Part of a small language model's weights: 10 layers, a variant of Adam for these matrices.
Each number is 128 + 24 x the weight over its row's rms, rounded and kept within 0 to 255. Layers, rows and columns count from 0. Numbers have three digits each. The size before them is the row's rms in percent of the matrix's.

# layer 5 MLP down (transposed), 2304x576, rms 0.0591, rows 1633-1705, columns 480-575
098:137150115147125103146134132130136124149107132148097144113114135104114127169107191092118156129113120102098125107167136117158093128142141146116108123107112123104059115144147160095089072136088077159137123138110135161146108114125123159138112125133117123143129139156096161117172094198085143131
089:117093110114141136119141114159151132156122087098126125074143105153063120090130092119116155159145178103100142142140116134125129138115122163100129130131098158138125114104166117095083126106141130111152106147116107097132113103163110103132103144159119106137099126165138161131119084123109124168
113:126130120128181129093119141145172137118133164130111151089106104097167101099110159122085117142174096121147135147135141140091160088166195114100093076108135067116109126148120133159102061151160166126111125134171120175133152166097108106103156180119097092123169141140159110111139104142099118137
095:122132162093089138104136116156104081101109095163163102141126091081105128157139125150110089137121134101149158126111145120136137122110117077149121145137167100120117132140121126123162096104149152061129100191136165090099122174127118113123108117095145100128116126167135169122101155148120142179
101:118127075099143167128107139076127153129147077104116122120122171118088146152106105076133169173123104161151139112128105114120163160123125134101166129117117098072136127095117156179111170093119209097164161138171119120121084114143140111101125136137160132126121139127109129101142135133132151128
107:104144122154146151148130143072127063106122130106136161164126111111146101141113129122112158130144112119123161111157139099115113110112055121147119121137119096126089140117149151146147155126120126151131135099139116116121090066129128113124100082144096159119146096120117124125117095118094145165
105:124123142161173141169125123116135135109135158119167141157139143106120114097157181132148130071116139139164137137116118144159108119106133143137093133092111148126152109111164137178102097131148121114126101102093129164106110130159132131162143093119095185136122156123139110106112163111159155156
109:146105155161108166117125137125153087099131140139118125108165152140129103109154122137091170108134122164128159109115108091132174130134149143106138119131100116118146123087137120135138121083127174171100098167147102130086157098146115127157204140108094084164078094168136167132118059136106097159
104:101138155107099107121117111102109123116165161143122098122145128163159104077108104101155075163093098167154113100105129136121136151100147115115132122125123143144133132122118146104115150122109105113135166145112110213086180067132139136158161151134140116090110139096111163061166184170096127126
090:134110132098105149115138120133117169091109096164104145108139148143129122128128105145127128081096128148138133063150172102155093118093138142160153134090125151151107133131139076095169136153143132155133116136146157155148130109110100147137150156147078148119097131139112170137124165062092192111
095:131137173140151129089100191138143109112103129162145146158116121127118094100101121142127163122184110135155149162154150132138119106138133155118185160129141104107153149141137066191114133117157170130161153121173137131129138154123116133138080186135127147102086103136172100118168113132114104099
092:108140153140124117108094099097093121146109158088102134135123108145099159111196122113140128124123136179139118172160131122148119115161219175159122152100160122131111158095079149156145140103122084150096116119165188117127127148097120137169112126120119125142073152115142165111126176158122127135
100:071134147158154130171152142141113138117094119111166144138167139120128160163139135146130116152171142142074100102109172119128095161110168116094125132157135133113087116107147148151151120157124101147167153132123159127129089118144122069159139124147141118123152071128109109130129139128093085148
106:100136088089172099119155154149143102105146096161142102118140111132099099122135108129152122094140123118124100135096142129096161180133169124136123107123097136139141135116136164107127110154084091102102164094133114132101097089157127090132125136104164148140128122071150160149118164151112133162
096:139117136123159126114111125133114120115132111093131140150125148165117133178149111148109130107110123159131099140158135130130168160135137129167107120118139128170113138134111114136094129120097065190139117139122129136135098116157146092135128108111115145122139099103099121172175134139107114152
087:102143135156104158130118122110156111114113096121183135152120083155098118132102170092075131111135089115139141143121153127133137111131230114081176074164123091131151095186132117129094120122126134124107144122145166116122113168089126157130145134102132125138109137149170107152159172109106104114
103:136135180163115068129112113167075113065129110076123128107133117133099120111096150127158131123116140093156089077143112095141123140107126097121146142123103128078171078153136128153132102139163139143111106125144146135146100128135110126156158106131157104159150138109127146135106104134135107159
099:098138125127116110122124099154145146135163117115104134189171146137105163140146141112130123114109163102100190167143162078096148103136151103088118125171125118133111135092119164115145139083148128154126140119123118120133135118112109107111108113150152085127085090113171128138143202157130120105
099:103146113135132136166145116115135115149115105102097097148122166146107153139097154138110135118110157111112146084130069107137089135092099111121160140172138134121126126116149120123104128114079153107105126115125124142154158118088145159112104136125157120115142133131107134150136139129159157149
097:136109098106148099156131159095132079102144126148137138130099090148176094127137157156094134125131144101154151112104153124139196142135157109091127119129130118132174100170144153140111132147102154164135121154120166157130106140130115124110131070096119147159112124137121120077125118113089149140
103:153129166173119110132177084074132119134140088149085124130105136099117114102100118106123179121147090148137132141097123146119131157138160111189098160163152112154113168151177173120138150170151128147130137135138136156129073131101090142152132145197141136065106123165104122111118104139155115092
100:106154141158086119146115119135097130131115141129104132157150127143119136154161153140168130139108136150119105120171098144123148122124156139105150141162150095184095157136162100107174099098121100127124097133127117134121096129154036107106105114087145151131120134134127118117127102122095113123
104:088122119110151173155103128111121124109127096157089135084094091114188142138151077111116122145106088135107120149134116156119114156107036120125146171104028101160113087156120080132087121127120189125111159100163114109126177129148162146092096122166120109179138134094164156158112128109141138134
098:122141120144145132140139117119160142102116133108183131094122115137123098142100082140131146137160119140123075128125142127118115124121106112123095122103185181119141088125136129112160142184127141133128089114127161137140116158118144096142160075137105171101076141142115111155124155132129141128
093:203143157137147144122104112104143159154136116156066104196122152092082116127125136151118127137124126102114137127156146116120094117106108129149115179115140102119125169138107126111152133135110081139145110140096133150133184153182124122145122204133155196135121143119149118112131148157156160100
088:108135105139153117130104143103104108159068160190102175138117134102116150149120100139147128116125136144082094151116146137112112145123153148106107098090129091130152148107124147137174104138111116128136155158116112124159130124170111092101130129114077148066135157082122162140141152137112114136
101:128132098141088163104116148146149116143133135119126138129095132134159138135141081148100135103151122114108139107070095133161106139130090115145090145156121135101086124142114074133111132091135122124166123140136095157158170138137129154168160157133138147158082142094127146155155050109138161148
095:109122150137112143127145160160136102155091120096155141113187107084110119180126149143142111109152123110134131139154170120161124138176075085106146131135131149147154106106111183117114163149131173092152120146101131130127120139175130083155151128139098111131115160124140158165165128156099138123
085:119103121105092125142139145125138112151153137114126104150133156098081142113119072136122137096121140082155160118102112118157159156071078096125114127142193097156078153112149121123103085129118200110109150162143088129144121128127156124149097077116130095141091142129095133141084142137103140126
104:096136076110140117107125172122113127131193094094139107142083137135113113115121146146120134125121127117160185137113136166188103132147074124133147095179141165117167131100101098161144100121129130153158153089145094126111164136134101098130110049120070109084164159109072172123107138090129093128
096:102118146111157143113051137148135159124124124104116148112148127148130110144153119120125118173166069164132140095155133114156134133128148135145125095127109083144155165170117126120151132137109130134135187120119174136130155166169187134124135139112174165130138099120115144115112120179157123144
108:125155106145137102130127087080127140170130086121141143080121137112136122170176158148127083145148084130106110158081142125136125121152140141148137157137130149125081113106077093179119112129136156123148079133127145095132107165160115141110097110099106173151134112149120112146098117114131161118
093:195122160093153120079105142122133119137138105054138084108142140131060127128131150150159082104136087123151153114111124148140090116129128134117119178165123092147126105168157121144194160124143100097136104132103092153105160132119105158137104146085128140124107116127147153138138117113088137141
099:102078106154123104117143106130139120143149141109110117151097123117137160168147156108165116140123076123141165141089127150106155124142093123129139114098134150148166142150167140107172123145125118134128111143087127127163137115152140150171107170117077128115118149131095126126187149144143162125
092:151119116087140098158152159119128098099131142109105161076142206125145134168127107107068115129126154149125091159111133134055137132133143115159095122102137145121093086163141112070129118117129118123130098087168132102133160142176166166159092129114133088128140150131115097089155110120112113114
102:099133132146127132138096110155135108112139085091167125132122123160107132131123103116142086109069133145129124122121091101165116139052131122166128097140132109132123126136190160114126140159146108140114193123110120111157107089108118074155132093146117159114114132108153139159112132146120110082
097:118123137159118105122118090095132149162156094123160163129170131163185133149105130144107122107188134126119155127141100093138096125164120100122132120098074131150132133110135075103138101157142119104140140098144105127160085099121135128147109113114200155094166122137113156129142099083178168147
107:141145108138104118168135120071146153108126095131133134190127118137091088115142105079124110092118112186173130127111133143115157122122082120185133094123140131135107152152109132134130131081123116097096139145141128098080149123136140136161104097085132168176143176119170153103099115091158147129
095:142095160159121114119144110128118113184119177140140142155130167208080086110130146095140116153182108127137150121095117166123115108164139093115131124102151102101140133140137083122146085168132092138156149109128141107096084166105115143141141100128066140146156140119133137123139166136121139130
088:123139108102113117136146118130136156126113121169076167139124123128139135094107130105154087143158125092135107140090132106113183123141106123117165119105169090117127134127137122148108146149134096118159127142093099117129136148164164130086131101118105173140106110216161175126143099118128132111
096:135166135098144128107105162113130142150146113127143114126120136162142082142160149106128152133103165088168150093137122117159147143117174110141156098148128093179072157123125146115099118138176134130119129097141140112163110133135135160114156144141155124081097117122099140135160110156105149103
107:152150086132102097147131137150109136101139142119146104114118134177147121118144114140122149163164125136119120152139102152144136099088116080086136163103117165103101135145080128105110096126131108120103103088112113098147088148141108117095148126127157110119152159121092122157122148141145145155
098:163116167102074123116110125138113125122130145099143106125110105139075091108113136110114137115120167136152158166113121121155103146134137116138152138164150095142122169071128125126154124143084121107111125185081125169153144100149124121132129103074134145106138107142139134138098118142101123059
099:105102163137108150123124160091153134123087120163081115114114171115084115178119122084102123113142155142112112111101150133167145120137146123126123143123171116157118115147110134162156144181161163088128131112142129150129119162114169159091165145126096138117126116157132111150072146139140135133
104:127154122119144106161141092136110137081107126088102150161178146118102138146130140137110135111123112115100136139148147144126149124149136173101131113113149147161092093112116083131108054084138120137116124131111145062128096105087138116093128126128122084116109109118120086126130148126142131154
104:117140145121118153101140127141105129158117146121113130125124164176128123168136128091115101140128161103129124137143117112109123117153067174146141129134084111100148140150132152138158141132038127095119128145141163109134148133145118126106109118112115099125104110126135119109143075139086094154
096:125131142119130115119129167132194125050124107131172118147140149170096136157131114136139121115153133089136102125115163134132150109108119192134140121167111107116124118114136096137101157107099159137127122132129118111138066095126080141128115118141144094099090115121096146115147089129164128149
085:160107102096157155167104156155139147138103122131112115117134118134124124149139109153159161120134153149102124132152112130107128126157156124101140079138150125130153140117093136108133081142115146163138165133132119126134118118129098112149116116106114132126117108140126131161166129142115154146
106:087129123142125136149121084123146113121116125126157121152138182109122145155136159109105136124137079145117110102147141080120149118112130142078079143104062153079127112090126088148101139127146114143102125059112080154123115125153117131128165135157093154167099083144150142156128118134115135108
084:131120124131133136094131132120142137097124140152129172137156134124159134140135153127153138166202103132160129118118114135118110148125114109131110144113089127136136145129150135152109138105113137122125135123133161107115127118118115140122107106150103106135203093111111149138164156105148130169
104:123139106113102123134085109104115117126119135111135154126110118159142141143122146098120133164152136128152124094183133115103127137122059144128130093131162156123129132095148152153113122111146092112149093121071156164077140122146123131132106104162096129108131101168089099125142150168137119151
112:107126146151115116167142130151105127132134140117156109128126099108171147126115168080131149105121128067113123116114104143100164128106109132129148160161119092171153149121181120173108087124133105117084130127082132155157100152107141140053129120143081096163171151127103098172129131126100123115
116:123122113124119115140125158110132135094120095132143117120120136131089149170138134160176159132152107137089128116130146107113117129132116134155119163160077155115112139152111158151134118135099020123115135147108122132191150079116127120119112143104103149142126111116117114096092125098116135080
091:114141086089092115073107124113158129098138119118127147103155136129149131153181118138148143069118129085174129131143181144137123143128168088112081144127148152106147153129161129129119116127145119127110151126162149152164093128087140139147115148106106073120136151160127159102114111155140122199
099:128119156157142115141119153115132141114119147136128095143137120113116082152169143090131115168099102056163123115108136144105160131108093136133117137131107130139155130111136159080141166082103163119079132143148107132098109069082130126124103083101132106143120116136130102123125145119099110111
090:094128117138111123149153105158136087138108134122130132127125119126151148138096157111121115111136144087084150144112124159104129108148099145115132079115115119108116128118136123076132135137148142193116116139085129156126141145168138119136135157106090132148139156126135115139111140117128127175
099:131104107146130130141102131112136143095125152145146102113153160088129079133092129144132097119121130145130120152137147133144134141110103181127100111133161121127089129096128129105151132111114148116143131163108126126128115118172115094125154157092097131135122120106115129132133117143112117104
094:108094109135127118107098103124152152140163116123097120111159158113171129149132143106134132126144153150111159118152105143075107122160062142137133134141143099138146178095127121113158087109097129157133151107120098120154140170145120180146123117140125127093141159119131112131142112126123124120
096:159122139131171107170140134127098139160134168133131131113146094126152102125137124160145090091177158143115159151144121144108165131098165136096153145110104140092144147103110127137132135108126112099145126161136121115121099122081132154159105131114113111113166143136109122137119082103114148142
097:144082169150135116157134123066126132142129168107149138114145165126106152118126159130087109172122122139127103134100093121205127143139158155137134075146125141111106123131105141104138154144143118129082117161125147118149182157163122128084107137143121117166151139070108124103142119126113122133
084:154119125136157156155106143115095160105109111102137141108141135136090135191105163153056124111140086128158156138134120123104108118104089156117109162112151120130128084111123167130128187156088119138066072141145126128131160078140124093152085059130154126166102117120079132108150132160153122111
091:134161145163128125088109145146109127177103154067166131133119128099131098154148119149126138095169157105151141140112128147118112088115091136143092104111146112083120137123108094098153114132124129156184084134133165132139088131120111167129115122168168150150159097118147146130139130140127123152
108:115096170123155140107130132169157118119094135146104148139138123111096135151126141094129163131109118120101116138127109119140091112140114176145100143141139147128119125123102102110129117174124118188124152091123106142169111141114146149052171148157109114124093110086104147170138140152145109117
099:083121141134122116135152111100108164091169121093156164143122111147161143095139078147110119140175169141100117126107088169132163114142130114119109121118094114084106124132155140168139141131105137122146146130142120110132120100145099138130118077166086158152121066153120127121144131122156099161
103:136114105140143168121133139085154145084111109140127105160135092102074136117150121124114123098115106116125092182159147121078148131097136104098137119091135097121154152100128166111145108146134126098165078105154148114119132161104053135127151139136091099146142151135118137114114142085112164115
089:116142099143138106118134151139124135090083146125157135100119111147095144153151159129135166103115130083166101120164176120115170123139255113150144095134105160117096156133118150128101138143121126112133108131139124105141100138129128134128119134113132129137149108112136166100113142122169141141
106:145151140094100146181150127082115134094132103106110144109115149131101123124140141129098116134111097099079151089103082123166123129164076100124169091147148122170131135110100158115124144119103135051098128132136098156102077175132126132142146136122133098135138183186128134106142133136076136139
100:139126132088121184137100116101123110124110104158149141153132100095122102176104128123122081140182116140160112115143139164104119104116097154109119152115124110100131104127123080160105176076118138123133162139098156136120114101119090120187132109097103131127119104116170151091071146174145128095
106:172121095169150147127136110102132130129070124156191100149140128157066173166078103104159154122125101086121115127126147111153141156137191144102091153139116135144085157150157140143102150146170135113128139168134165117153128115153130135141128123120128110172125106126128096126110122132185129109
108:130135136073134162134133127141130115109130123110153147141081130171157100098118169151169150168130138117124136118099121114119114079139107115150125183137104174128115112091167145129143146148132101152108110139138085155091142136110093134158138115132095113129119147128132124121085126071123147136
105:171123094133121158132100113096098068144151130127127142117100134151148150099145110148137153105145137123103119123135125128150124126154081136165107105082174167094084130192117150131107160159140183113160123150159149139114109104137132158155120131122122142104142144195104176129178130092123113146
096:087168068131129152175096117105154100142100137107140146105113152118097098126129132124121143096158119146128152134126170154143124084105172194117100127129116145129153103122084152104129146160105146142124085110086123135177100144125140161135134148117094125120133132155119131132168168124146130081
105:101159103110114095145109133120153100160118132102105095145138159160087129106165167098127122107084107171114121134108133124123093123135117149148120086142124140150109106172106129090093131141114155147117161120140164126150097062166148110156116172088142110135128152152126100115143158116113109144
# layer 5 MLP up, 2304x576, rms 0.045, rows 1634-1705, columns 480-575
092:137137132161102176137106140157103143120092149141160093157087161122118157164154158137111071137138143096159128144131145146149110135156109099129119127129148102167140109164079101160153120123147145146129118128118157100127156162105144109121186152118113093138134136134121124148119141128139122073
107:120133069121158071123117150130188137131203133121145149107144091144141148119138136147082108146149161129141166103145109144115111104150116106128100135137085148091093059144164125138118113169085103114144108154167133147136136133120095112093156133129185140076149107125151130143103126107122123155
100:143152147138103093131160138140163102116169142137121138122090131148125138131161150108116123145139121137160115103167179120138113123134132166159127137143089141194151103138127152159078156159102121120129134122119117115117136132148129134075142093113129152141176169107104101115130145146175155079
105:098108134090149120152105105109166152112100092136115103144108140106156109153115112112091100126090116124125113134129126116153119156138106125118157127154126115114126121105128134128113152131118188166143141122107105116079136149113154122092119165097166093082116127128112093110132128137147108121
104:128149103132097111140143170145115120116141126153150113147105108144156131070150160115105076116130122121126161176112129102110112086147114145137115130129122134127104123116113085143136131141144079118128113124126158135095153100119134114123128143158136112130188113113132126151105085107123126149
108:096089106150137130101106124128124129115149141165122090138086162116147171131137192110119133163095147092174161100142138137142107153156125137126174158141104166131129104119109112161142129152109163130129093148131103116159161133127124114117126156097156118160171168117078120127143118147182170096
103:126097145118139095156106136106097127162075117134144118158114144149147136089121131134095127130100121126123103129103128127109122078156125147148106099153101137149115116111100125155141175104124099193146135127143136158114172115139097106127138150107150163135139129127151124098103090133172135109
102:083105160123115131125133112156129132136164170096137159119104075130105103124131154160168121162110120140159133136122108100083151109138086157147087120181134137143121109114132141094137117095162079105163091123093138125121184130126076180145095162110110155091178118124139130107129120119129103095
096:100173164128128097159107147135153121075136161133112131111129133090131157136145127148145136103146149088174134128128110105122120139131115115160138102103085100108107095120116127148122120152113122192147125096132138144107131138133164129108156136138132130134128140112081130176132114140114141118
100:103170138125141128147074142120095106122149150123099138115102109158110165124123133130158123132125134161139127108157115128133106163130117169125117107125115152154148126136139152148118170126135148095105109112154130091138097123146169099110124119147103150144163106150137075154105114125109151124
095:130156133120099097115097170129173097127132132130114102114125127166146153117128125109152121110136110104106141117109120106176108108177109129117140115136149125112077098145128126126096114111105161112159150101171136125127113114132091152126084135173154149106161128114122158126150138095138139142
101:110108154114115148127113113168131081119104153110117114141139091114115152119139122124108105136096177095161137142132096083138143098130125115135116137183129147144157090160104111127128145110110123123139129160176134127132105153080109172094103101119114120129115125092100145129129113119177123148
105:114126111122128144175131157097158140108153136160126156120117137129152120115133138125119149170151136103119097108138126075169136126102090088123178147112136163100151098136195136171106130150145118119106098137129106141138143086138112130098137125148096128134133124176094135109147092121120115095
098:131157178155119171171132135123153113128099079168156098083120110127128135098096124101104133149108123114139167091118116127106097118142103142158127120161126130124138081112172095099115123148135140115170099131133141142077114112083100146135159140118140150093134150117134127134136098177143137134
093:145112165090108150131170141101145129128150128153131144156116078156138114143137162145117107150126143079127142131138126139122151106140130120182089125102141124115135168113156142100164125135102117159152132098149160099133138111089123119118154113144153147125147132114135130102119102147137117110
106:141118138122161160176128159130130164098120121136087097127105078168107100128134156121110125143144125134177131138133110106150128141128120191130119154161118181116139141130115131151108135149177140102126098095151103120159107151103130140099130136188116122123121080140121117143135085119162158108
101:125136120125171123141109129136128134090177127147124114126122146097114132138127154086156108087154120091158144109165099113108140158139100153122114141082135121167109104153122129102145131137142132124156136153119169104146168124139093146122137120154104166127117091093088098113120104152142128145
099:112179136068134099161109101112110143074125143103109126116108149153150160145088101105081115127157147096122139105136109126152136121149100166116143143100117097116141150146165161139160108142128095102134168106123161151127138127134158125130123169133152082084134119126122091151124126098138103119
098:124126131124179144129129132162112133098154150092145160133141146096173137150156135136126151160144128103150135101139148106116122120128105133128128174150086087160104111130094099100161099134149154160128120103109109164123108141109140134101146136114124163124100127108105089150118103118141122104
109:117174138125144103134145126111142145116190149117103066120143111104157128120137124106092141100125131121136117109148119143121095120144097176148087142167105123147080106144115143114136148126130154136150106120133119132095106114103115149124118180169148104073125165129097157141121176182132104091
103:159121127155148131132129127173149129123156106109111121116103109135113134122163113171138116115139171135109080124188108078139118113146124101157115156155119110164126099083107128117154107102114108118140151165108093161137111132126119142104176130120103117096171120091150112158101116164166127140
102:142153188112121125113145110124117160133119131146081125128144105120144114126155158151116121117111126145128095147096114150124130147113104110108112167152111117182119118142148118112105146144129098112124096123148112094076095148159098149131120111096083130113115124106107169167149149146114118158
101:098095165110158098086107142119107129080089124168128119147100142146151123095134148131164112115111145145111138119142149146136121150123099161162131101095121096139155070148126163109133140103120162146120095107087128140125149101103121141160148126155142073118130131122093095169192122101114131131
096:085121104151153123121099145182080141097134135138133114104125131113119143133137117135157099119099109152127169123081125155106100128173139104102087188151124173152138122122102127170093128121127128104108086138079136135091143124094104134135148155165094131101155112112120175136121109107126108155
098:139160078117159097124125078164157119147126167110126097161106113092142152106118128111137124171151163104152124130152158103134133101134122139130110141141102188145096141113155114121103116120106089162140126079137124104156134152095095149152143115134158112117126173116113085185106094139120086107
101:112158146116133148143129152126134155097134165106086107140107085159158147119143157146114086120129141148101096075106126093133156121142116113101107129118068115164118122117163082118138148192142100101141142105141100125140175148172069157141157133167170159135147154144142150111101123073181104118
100:123143130128138133135095140163100117161107118153135113183082109151117153104133121089171127139128164105151180143108139123136106154169130124135119115076080150136107125144116099105154134126123075123149121123145165103071172119143173121096128149104167086100146115092100162177137078100112102110
091:143141146108143120157100166139144106174124087113179153157102090141118098084143119098144121112124097139117148126174120109127099104144130101116145113118109129126106118131100087087111145138141113120126109100155155110109161097077143155124197120150167143109124145113124154139115115142146124105
104:106077139135121077102142124152130144134145095113120106133110087111155101119113117143068103124135166138118147079110093142154133111122107115152165170132133146088121139147100144128163122095109117121185137083154113130124125130155147107106141129126108140089143145104137096115108128152108112133
100:148114099139120134127176103130122074147092146163179075131147114140151123171114159148127169133116156160135139161085160156142137076163098135134101147121152136148156103108147104120112119122147136138138130109155148127107092091107111139131145136113117170100167147127125130150161135114100154135
110:138163137151107124129105096166148158090125129127096124115102094129158103101106150108118116135124135133096171119105134138165179115156096110149139131116151114106147140128127100148112122127078121130102163069134127115095118124112115136125096136141097099097159113139119140087129137155118140141
100:120113088107150097122125135115107103121140102121117161163139123121135110135131119115158162084112143093123132111114150137146083121166100155117157136118144151135168160104159151127146145109146149142178127131113120096135171110117130131086125116151077167110156111165132124125136134126142148156
096:112110149138128116132108109140141145086081147134119176136140120142103159092156133132124119138106160121139103080103099122124101142132120107095111110117104154140134126107175126171164134150107163170140168140131152102132114121120130104134128133113146110109139150150124143156097091132132076123
094:137095121158125127067125136133111114122120164149143145112129095087140129123112147168134157100125089123163113119106149103189114137121096136107127126139131105164144097100083139147152075100118137120128109175116143129122124148065108170122173139122108102109168079081140125156082093136143120145
101:123148167121150115166123122143145139090112153097118123119141146162104117133114130121120096168120127103149132156131127116086141129140095139139153169155087140122139112142140101127129177133085143134108127133075134111143125143144146123140126109130126117130127083136105122123129117070119116122
094:106114136116136112165129122132076116119178134112171127154064103110094137139132116117138120092154072154144131130179099139137124116142121145150163116111098117131117113142109161138151204129117126137124121097118129141101128149118139106114123139123132096095107109092068107110147102127124123139
106:123105127150111154138141149153147159132103118152132130110064103129131052134090100137130090123159165106119141138087129132117102129114102100085117144125142134164083123103090127133134144112102100122114140142135101093109140099126124132136125119102124135105155136151123106132145153147087133141
098:145153101168166145116153158126118121151130101129096094152109142139140135082130131122125111140180143112119135150153149147119145143175106142110109114156117116144148155109111168134145135143140112181127141084126139135127121145101094159125156160173126121114125111076164137120102148117146109146
100:139105092131142101123102135145110124145126130101112130094141094044133137122162127134126096123155176128126158116133131176128143166139127125155127151119088097156158140122113109143193140116130143140153131148141122138063147148148166147098184093131102131108143140139115105154097078092095145154
101:083120136103127111136090164119119103104131101131109145116135143170121142161136160115079149134107119074104122121162147131149111123142121139143103139159103118118085128113128109121119142087130138154147159126170147127144128160135111146082112102108142106078199093131131118144124098133125121125
101:147110091149153118134173130114123168123166097105140119111129169113128127109158149125090117105180112111151143131096126050143142171129092147129151096106151140117082157120095123105095152139062150146108102131148157138104141162138089141116137145117164146119128115083120117147185183154150166098
099:139134135115111095153159127117158125147148193126119127143130087090133086145163114058132104134140127113142125128135118112116103104103092200111115143158114131105153063146122124125114129165139141068143127077121128134122164121085146157142125138131130122115086172133120129107114124100145087179
102:157069132133141127099107113173103130161134204147099136130133082118114125160167128119138133170176113124119102163125102120112136149160122168139184150152118161116147148119148153143098149138093108138113124075174142135155155125148127155139138102125112107133129163129148166117129125112140141188
101:123122130151148103134151093122170093081143110106107151071107173079145120095107123121095147132101147084139135155163121117150110073191107185104076172143122164143080090113130139136124138132146142160121119126151140110112098085113099150122119137108159130137121116098134134154155143092113134121
103:135097143104160115140122166149126122147131153143108137124148103100151165098179108125162144192181142123112105172117117141060103087140112165163125128173124156164106138149129136094163101133139120095132111096141164155128098131164168119162160140143111107121131135107101113128127117187151114114
104:138116146101112137189135140086132144100122143178176124122123126167168112088145147109124141142125149112143125150152147124156133105140113097120149130096102125092129108169083194139128118138140125132106152077091168089142148107147152129131158124190131141116160128130108072126153089135113105134
093:116124140095101147131133148144120121136166145125112111152146127096170114138155138107137112109125119104170149142134112129151127128138150137139118149097090163101107133160136139138161135085102116123105130125136191071143141142148097162117164121131166123081142107106156166107133101137131097148
107:106106133118111131110141112137134156121171146125148114131139139158132121095135098158141132169092125120131176145145100172071143074111111098156131142156093124120138133135103115143100126160112146135133134060096142117083139165145128149121143154168150152123118152136131096134169079133116127120
091:092098151101164114164136156104152091089147099130164194175171085125181128122170113109130130074153150147094112121124145116136115085100100157129144113159094118142117160126120127140103147100142128156155167123120163109110135152150140102102161115112133133094154171105127132134135101151130127162
098:129151167106141087140167154138146112088119163155129082172121135101098140124117120121107121165141131139145156143169126117133125102158128117160158105119130143114141117122156142086097173142135167135124159146139139076051137146163087107119149118116068130136109100145119154139121138183169148167
107:103141131132117098162148130130110114095097095106094166161134146110121153115124124124112134124122164136103114163146138174127128110139092142149123145131133117118108097114122124129106131113170104121139120082104131142119127117145126180127104120173104128121165098084135129167102152189153098140
104:137118119157113127123096079167171150153145089103111109121142121122150104142104114158110114154122135127138124130115101106110106157133118127108129112130112097114126141080111149093141131112095118166162141130111111101129176151151141096123160143090149102133139115141152116116119147205110103179
097:104143135093165129163103132159103153093167129150158134092089179152128081058107100148155140138132138138164114100133128112127128127166103122153133118125126125094133079162153122147119145152189104087152114121128146117133159163112120102113151140095102113131151131108080138102105176090146136111
100:144086111096164094117100176132147109141137100137104135144131110104107114115175138120137149128139134166166154114131071145135147125113097095186097160133116167147106111101145109084119131080087167133118085130149139102155153090116151161135112123107136129134110114086108099092096128137118123125
094:103129114134079121126093087139154106111141128156097152155108071134166198111135179101144113102141159097144129108119126090151117123145105114144154129139083104143124135109086146126081138139123154135135100147119162129112143140115148116156166132144151169144153133062093110143093154123143158121
105:132107132152090154179163146125155105174115119092149138116112124120170151119143152097115115153138108109145128078180122147158146152174117117136153090120120100139135118140139147112152105177162138165147123076161130146171113118119094127141147115165115185118153139099146117105125116123153124130
093:093067073100130138160131142147120104167107178117101153126104145133160087164105163213127150164141096142125122110095152163120116180107098113160172117118144118138099109146115131131163103100126117132163129122136140100162119119107139118123094171098157155119142111138147149146131175140135153135
098:162125143123123100114128119148141176108149124124102121107142143123122117127117140127128111153113159129147108115126097128152119164118102086176085139124109138146173116176131157105158139104171108092105131144136136119148102082121162139113134089157114119106160130109131175130160112105125180112
103:118138154125116132105112161114107143122128168124118117137109128140139140074117098092141101163147134144133129131184127116138141111126125143149052138125084131144094127087078119121158166135120101082154115103126134187091123147109190117102126143168110114119112091139150135127127134153163114124
093:142138099135150161180094149090176136121149109127149157114118154115159169105148115173111116115155130137095133169120141145130098131119117132103170135135123091175132121143166167184137160138124122169097139079093155129091156144126104096121199145101130118144158154094105110121124126094111086134
093:144128120114122131124115127101158159154189125165144125111101109110145076091193125162121116133154133134143119129109135138156096141135125145115144112157101101095145145132085107113122146096152161118131087125118130099123167127148159163108181099128091136126118160079138157105127109140111133109
102:128143145122138129144127122139152145121135177106101133162105147128139131145136141112125118148119104121141100151184117134098158135133113111124089136103110143117124122101088111147134136130121063151099147115117115146137135088134155152139171097125143128124139092135124115126074140123161133119
100:128114167122069142140125126100149139087103124128140188140103122112145102157138100124148150128112149098094140120102120101138118108155105111146142154132142165163151107170139141117126108184136108186123151123141168113143123127159135120132119135125103169117169136099108182170094107175115103122
103:156142145159075057157132112142103131113153129125168093123142133129130089128119130116149092155159165108138126120136123097113094093112106107119112133110114137133121100156122154130127142147128128138154137098137125099093158104124072123115121129148127110090157117146107155146106117121127064137
094:139122144079182126135141082164160111127161145093094141128132150137135151154157158161107111130158171131117140138114113114136175161150125143135141172133146147164120054098137086081162130155082135096121097109089162143142132144115122103099140121171149125116120119185125111172100106156130132145
107:094135076124169112153138163120100086085074161149117118068135148145169193113122100171134176139129141110131102115169158147138155131111095147144080113189127114143133107102137139125127125159113082141160104127164134094137091113128143120136112131116092100104127096121126141167153172129134111149
100:122127144102123126163152151098131168154114118166127137102148180111114139092140167143092117122123108114124143132113111087155182144124109153162166172101126128136103126116137078117144140160153103167102164103150117117137151113119067093150140111107121169082153117121143145103093140094153100130
105:093167127106132165147146114107167130120143133154188090146113097162136075092064144142111121127150114134134110139132137125105149135120101148136134150102117188120128140149136112105112106133093151102183129139182141120114114117104117168151154090147112161109137135114127124178135102143163111124
106:063134135072173134139134106077158102124177166208115120154113152109139153119092113086134158106124094084158114073125093147141102154164103077129145169131165159092105137173147136145127177131115129125129152128158124075124093117107129130124156091105153087141132104123126119085135140111157150134
103:125155082111120127085171149141120073166133118115111131136096146127179150118144137151135131094174131160173105098121149116149101121155091148110128150097154129126098135118133122096144122144132123194134124143123118162121145136131147093107107177169135162106130112103096108153128159183121107102
097:127139153147144090123100141137098129114177147100127129158115123157115141118095162095080134138136136093103149136179141127090149139163130139147115142175113134136104078123117156121168090140121102136145105110173168139094138150107096128153125195156121139145155153109127064103147155163142107143
102:135177128127180146134148169129098179089115153123166173144141175116148164117124116134153195121170087118126123098215093104112136131147113129181129155148135132157138078153132124113134127144158089114089121148082119116132109130126129115130137128105086074114136115123149089113139129122158100132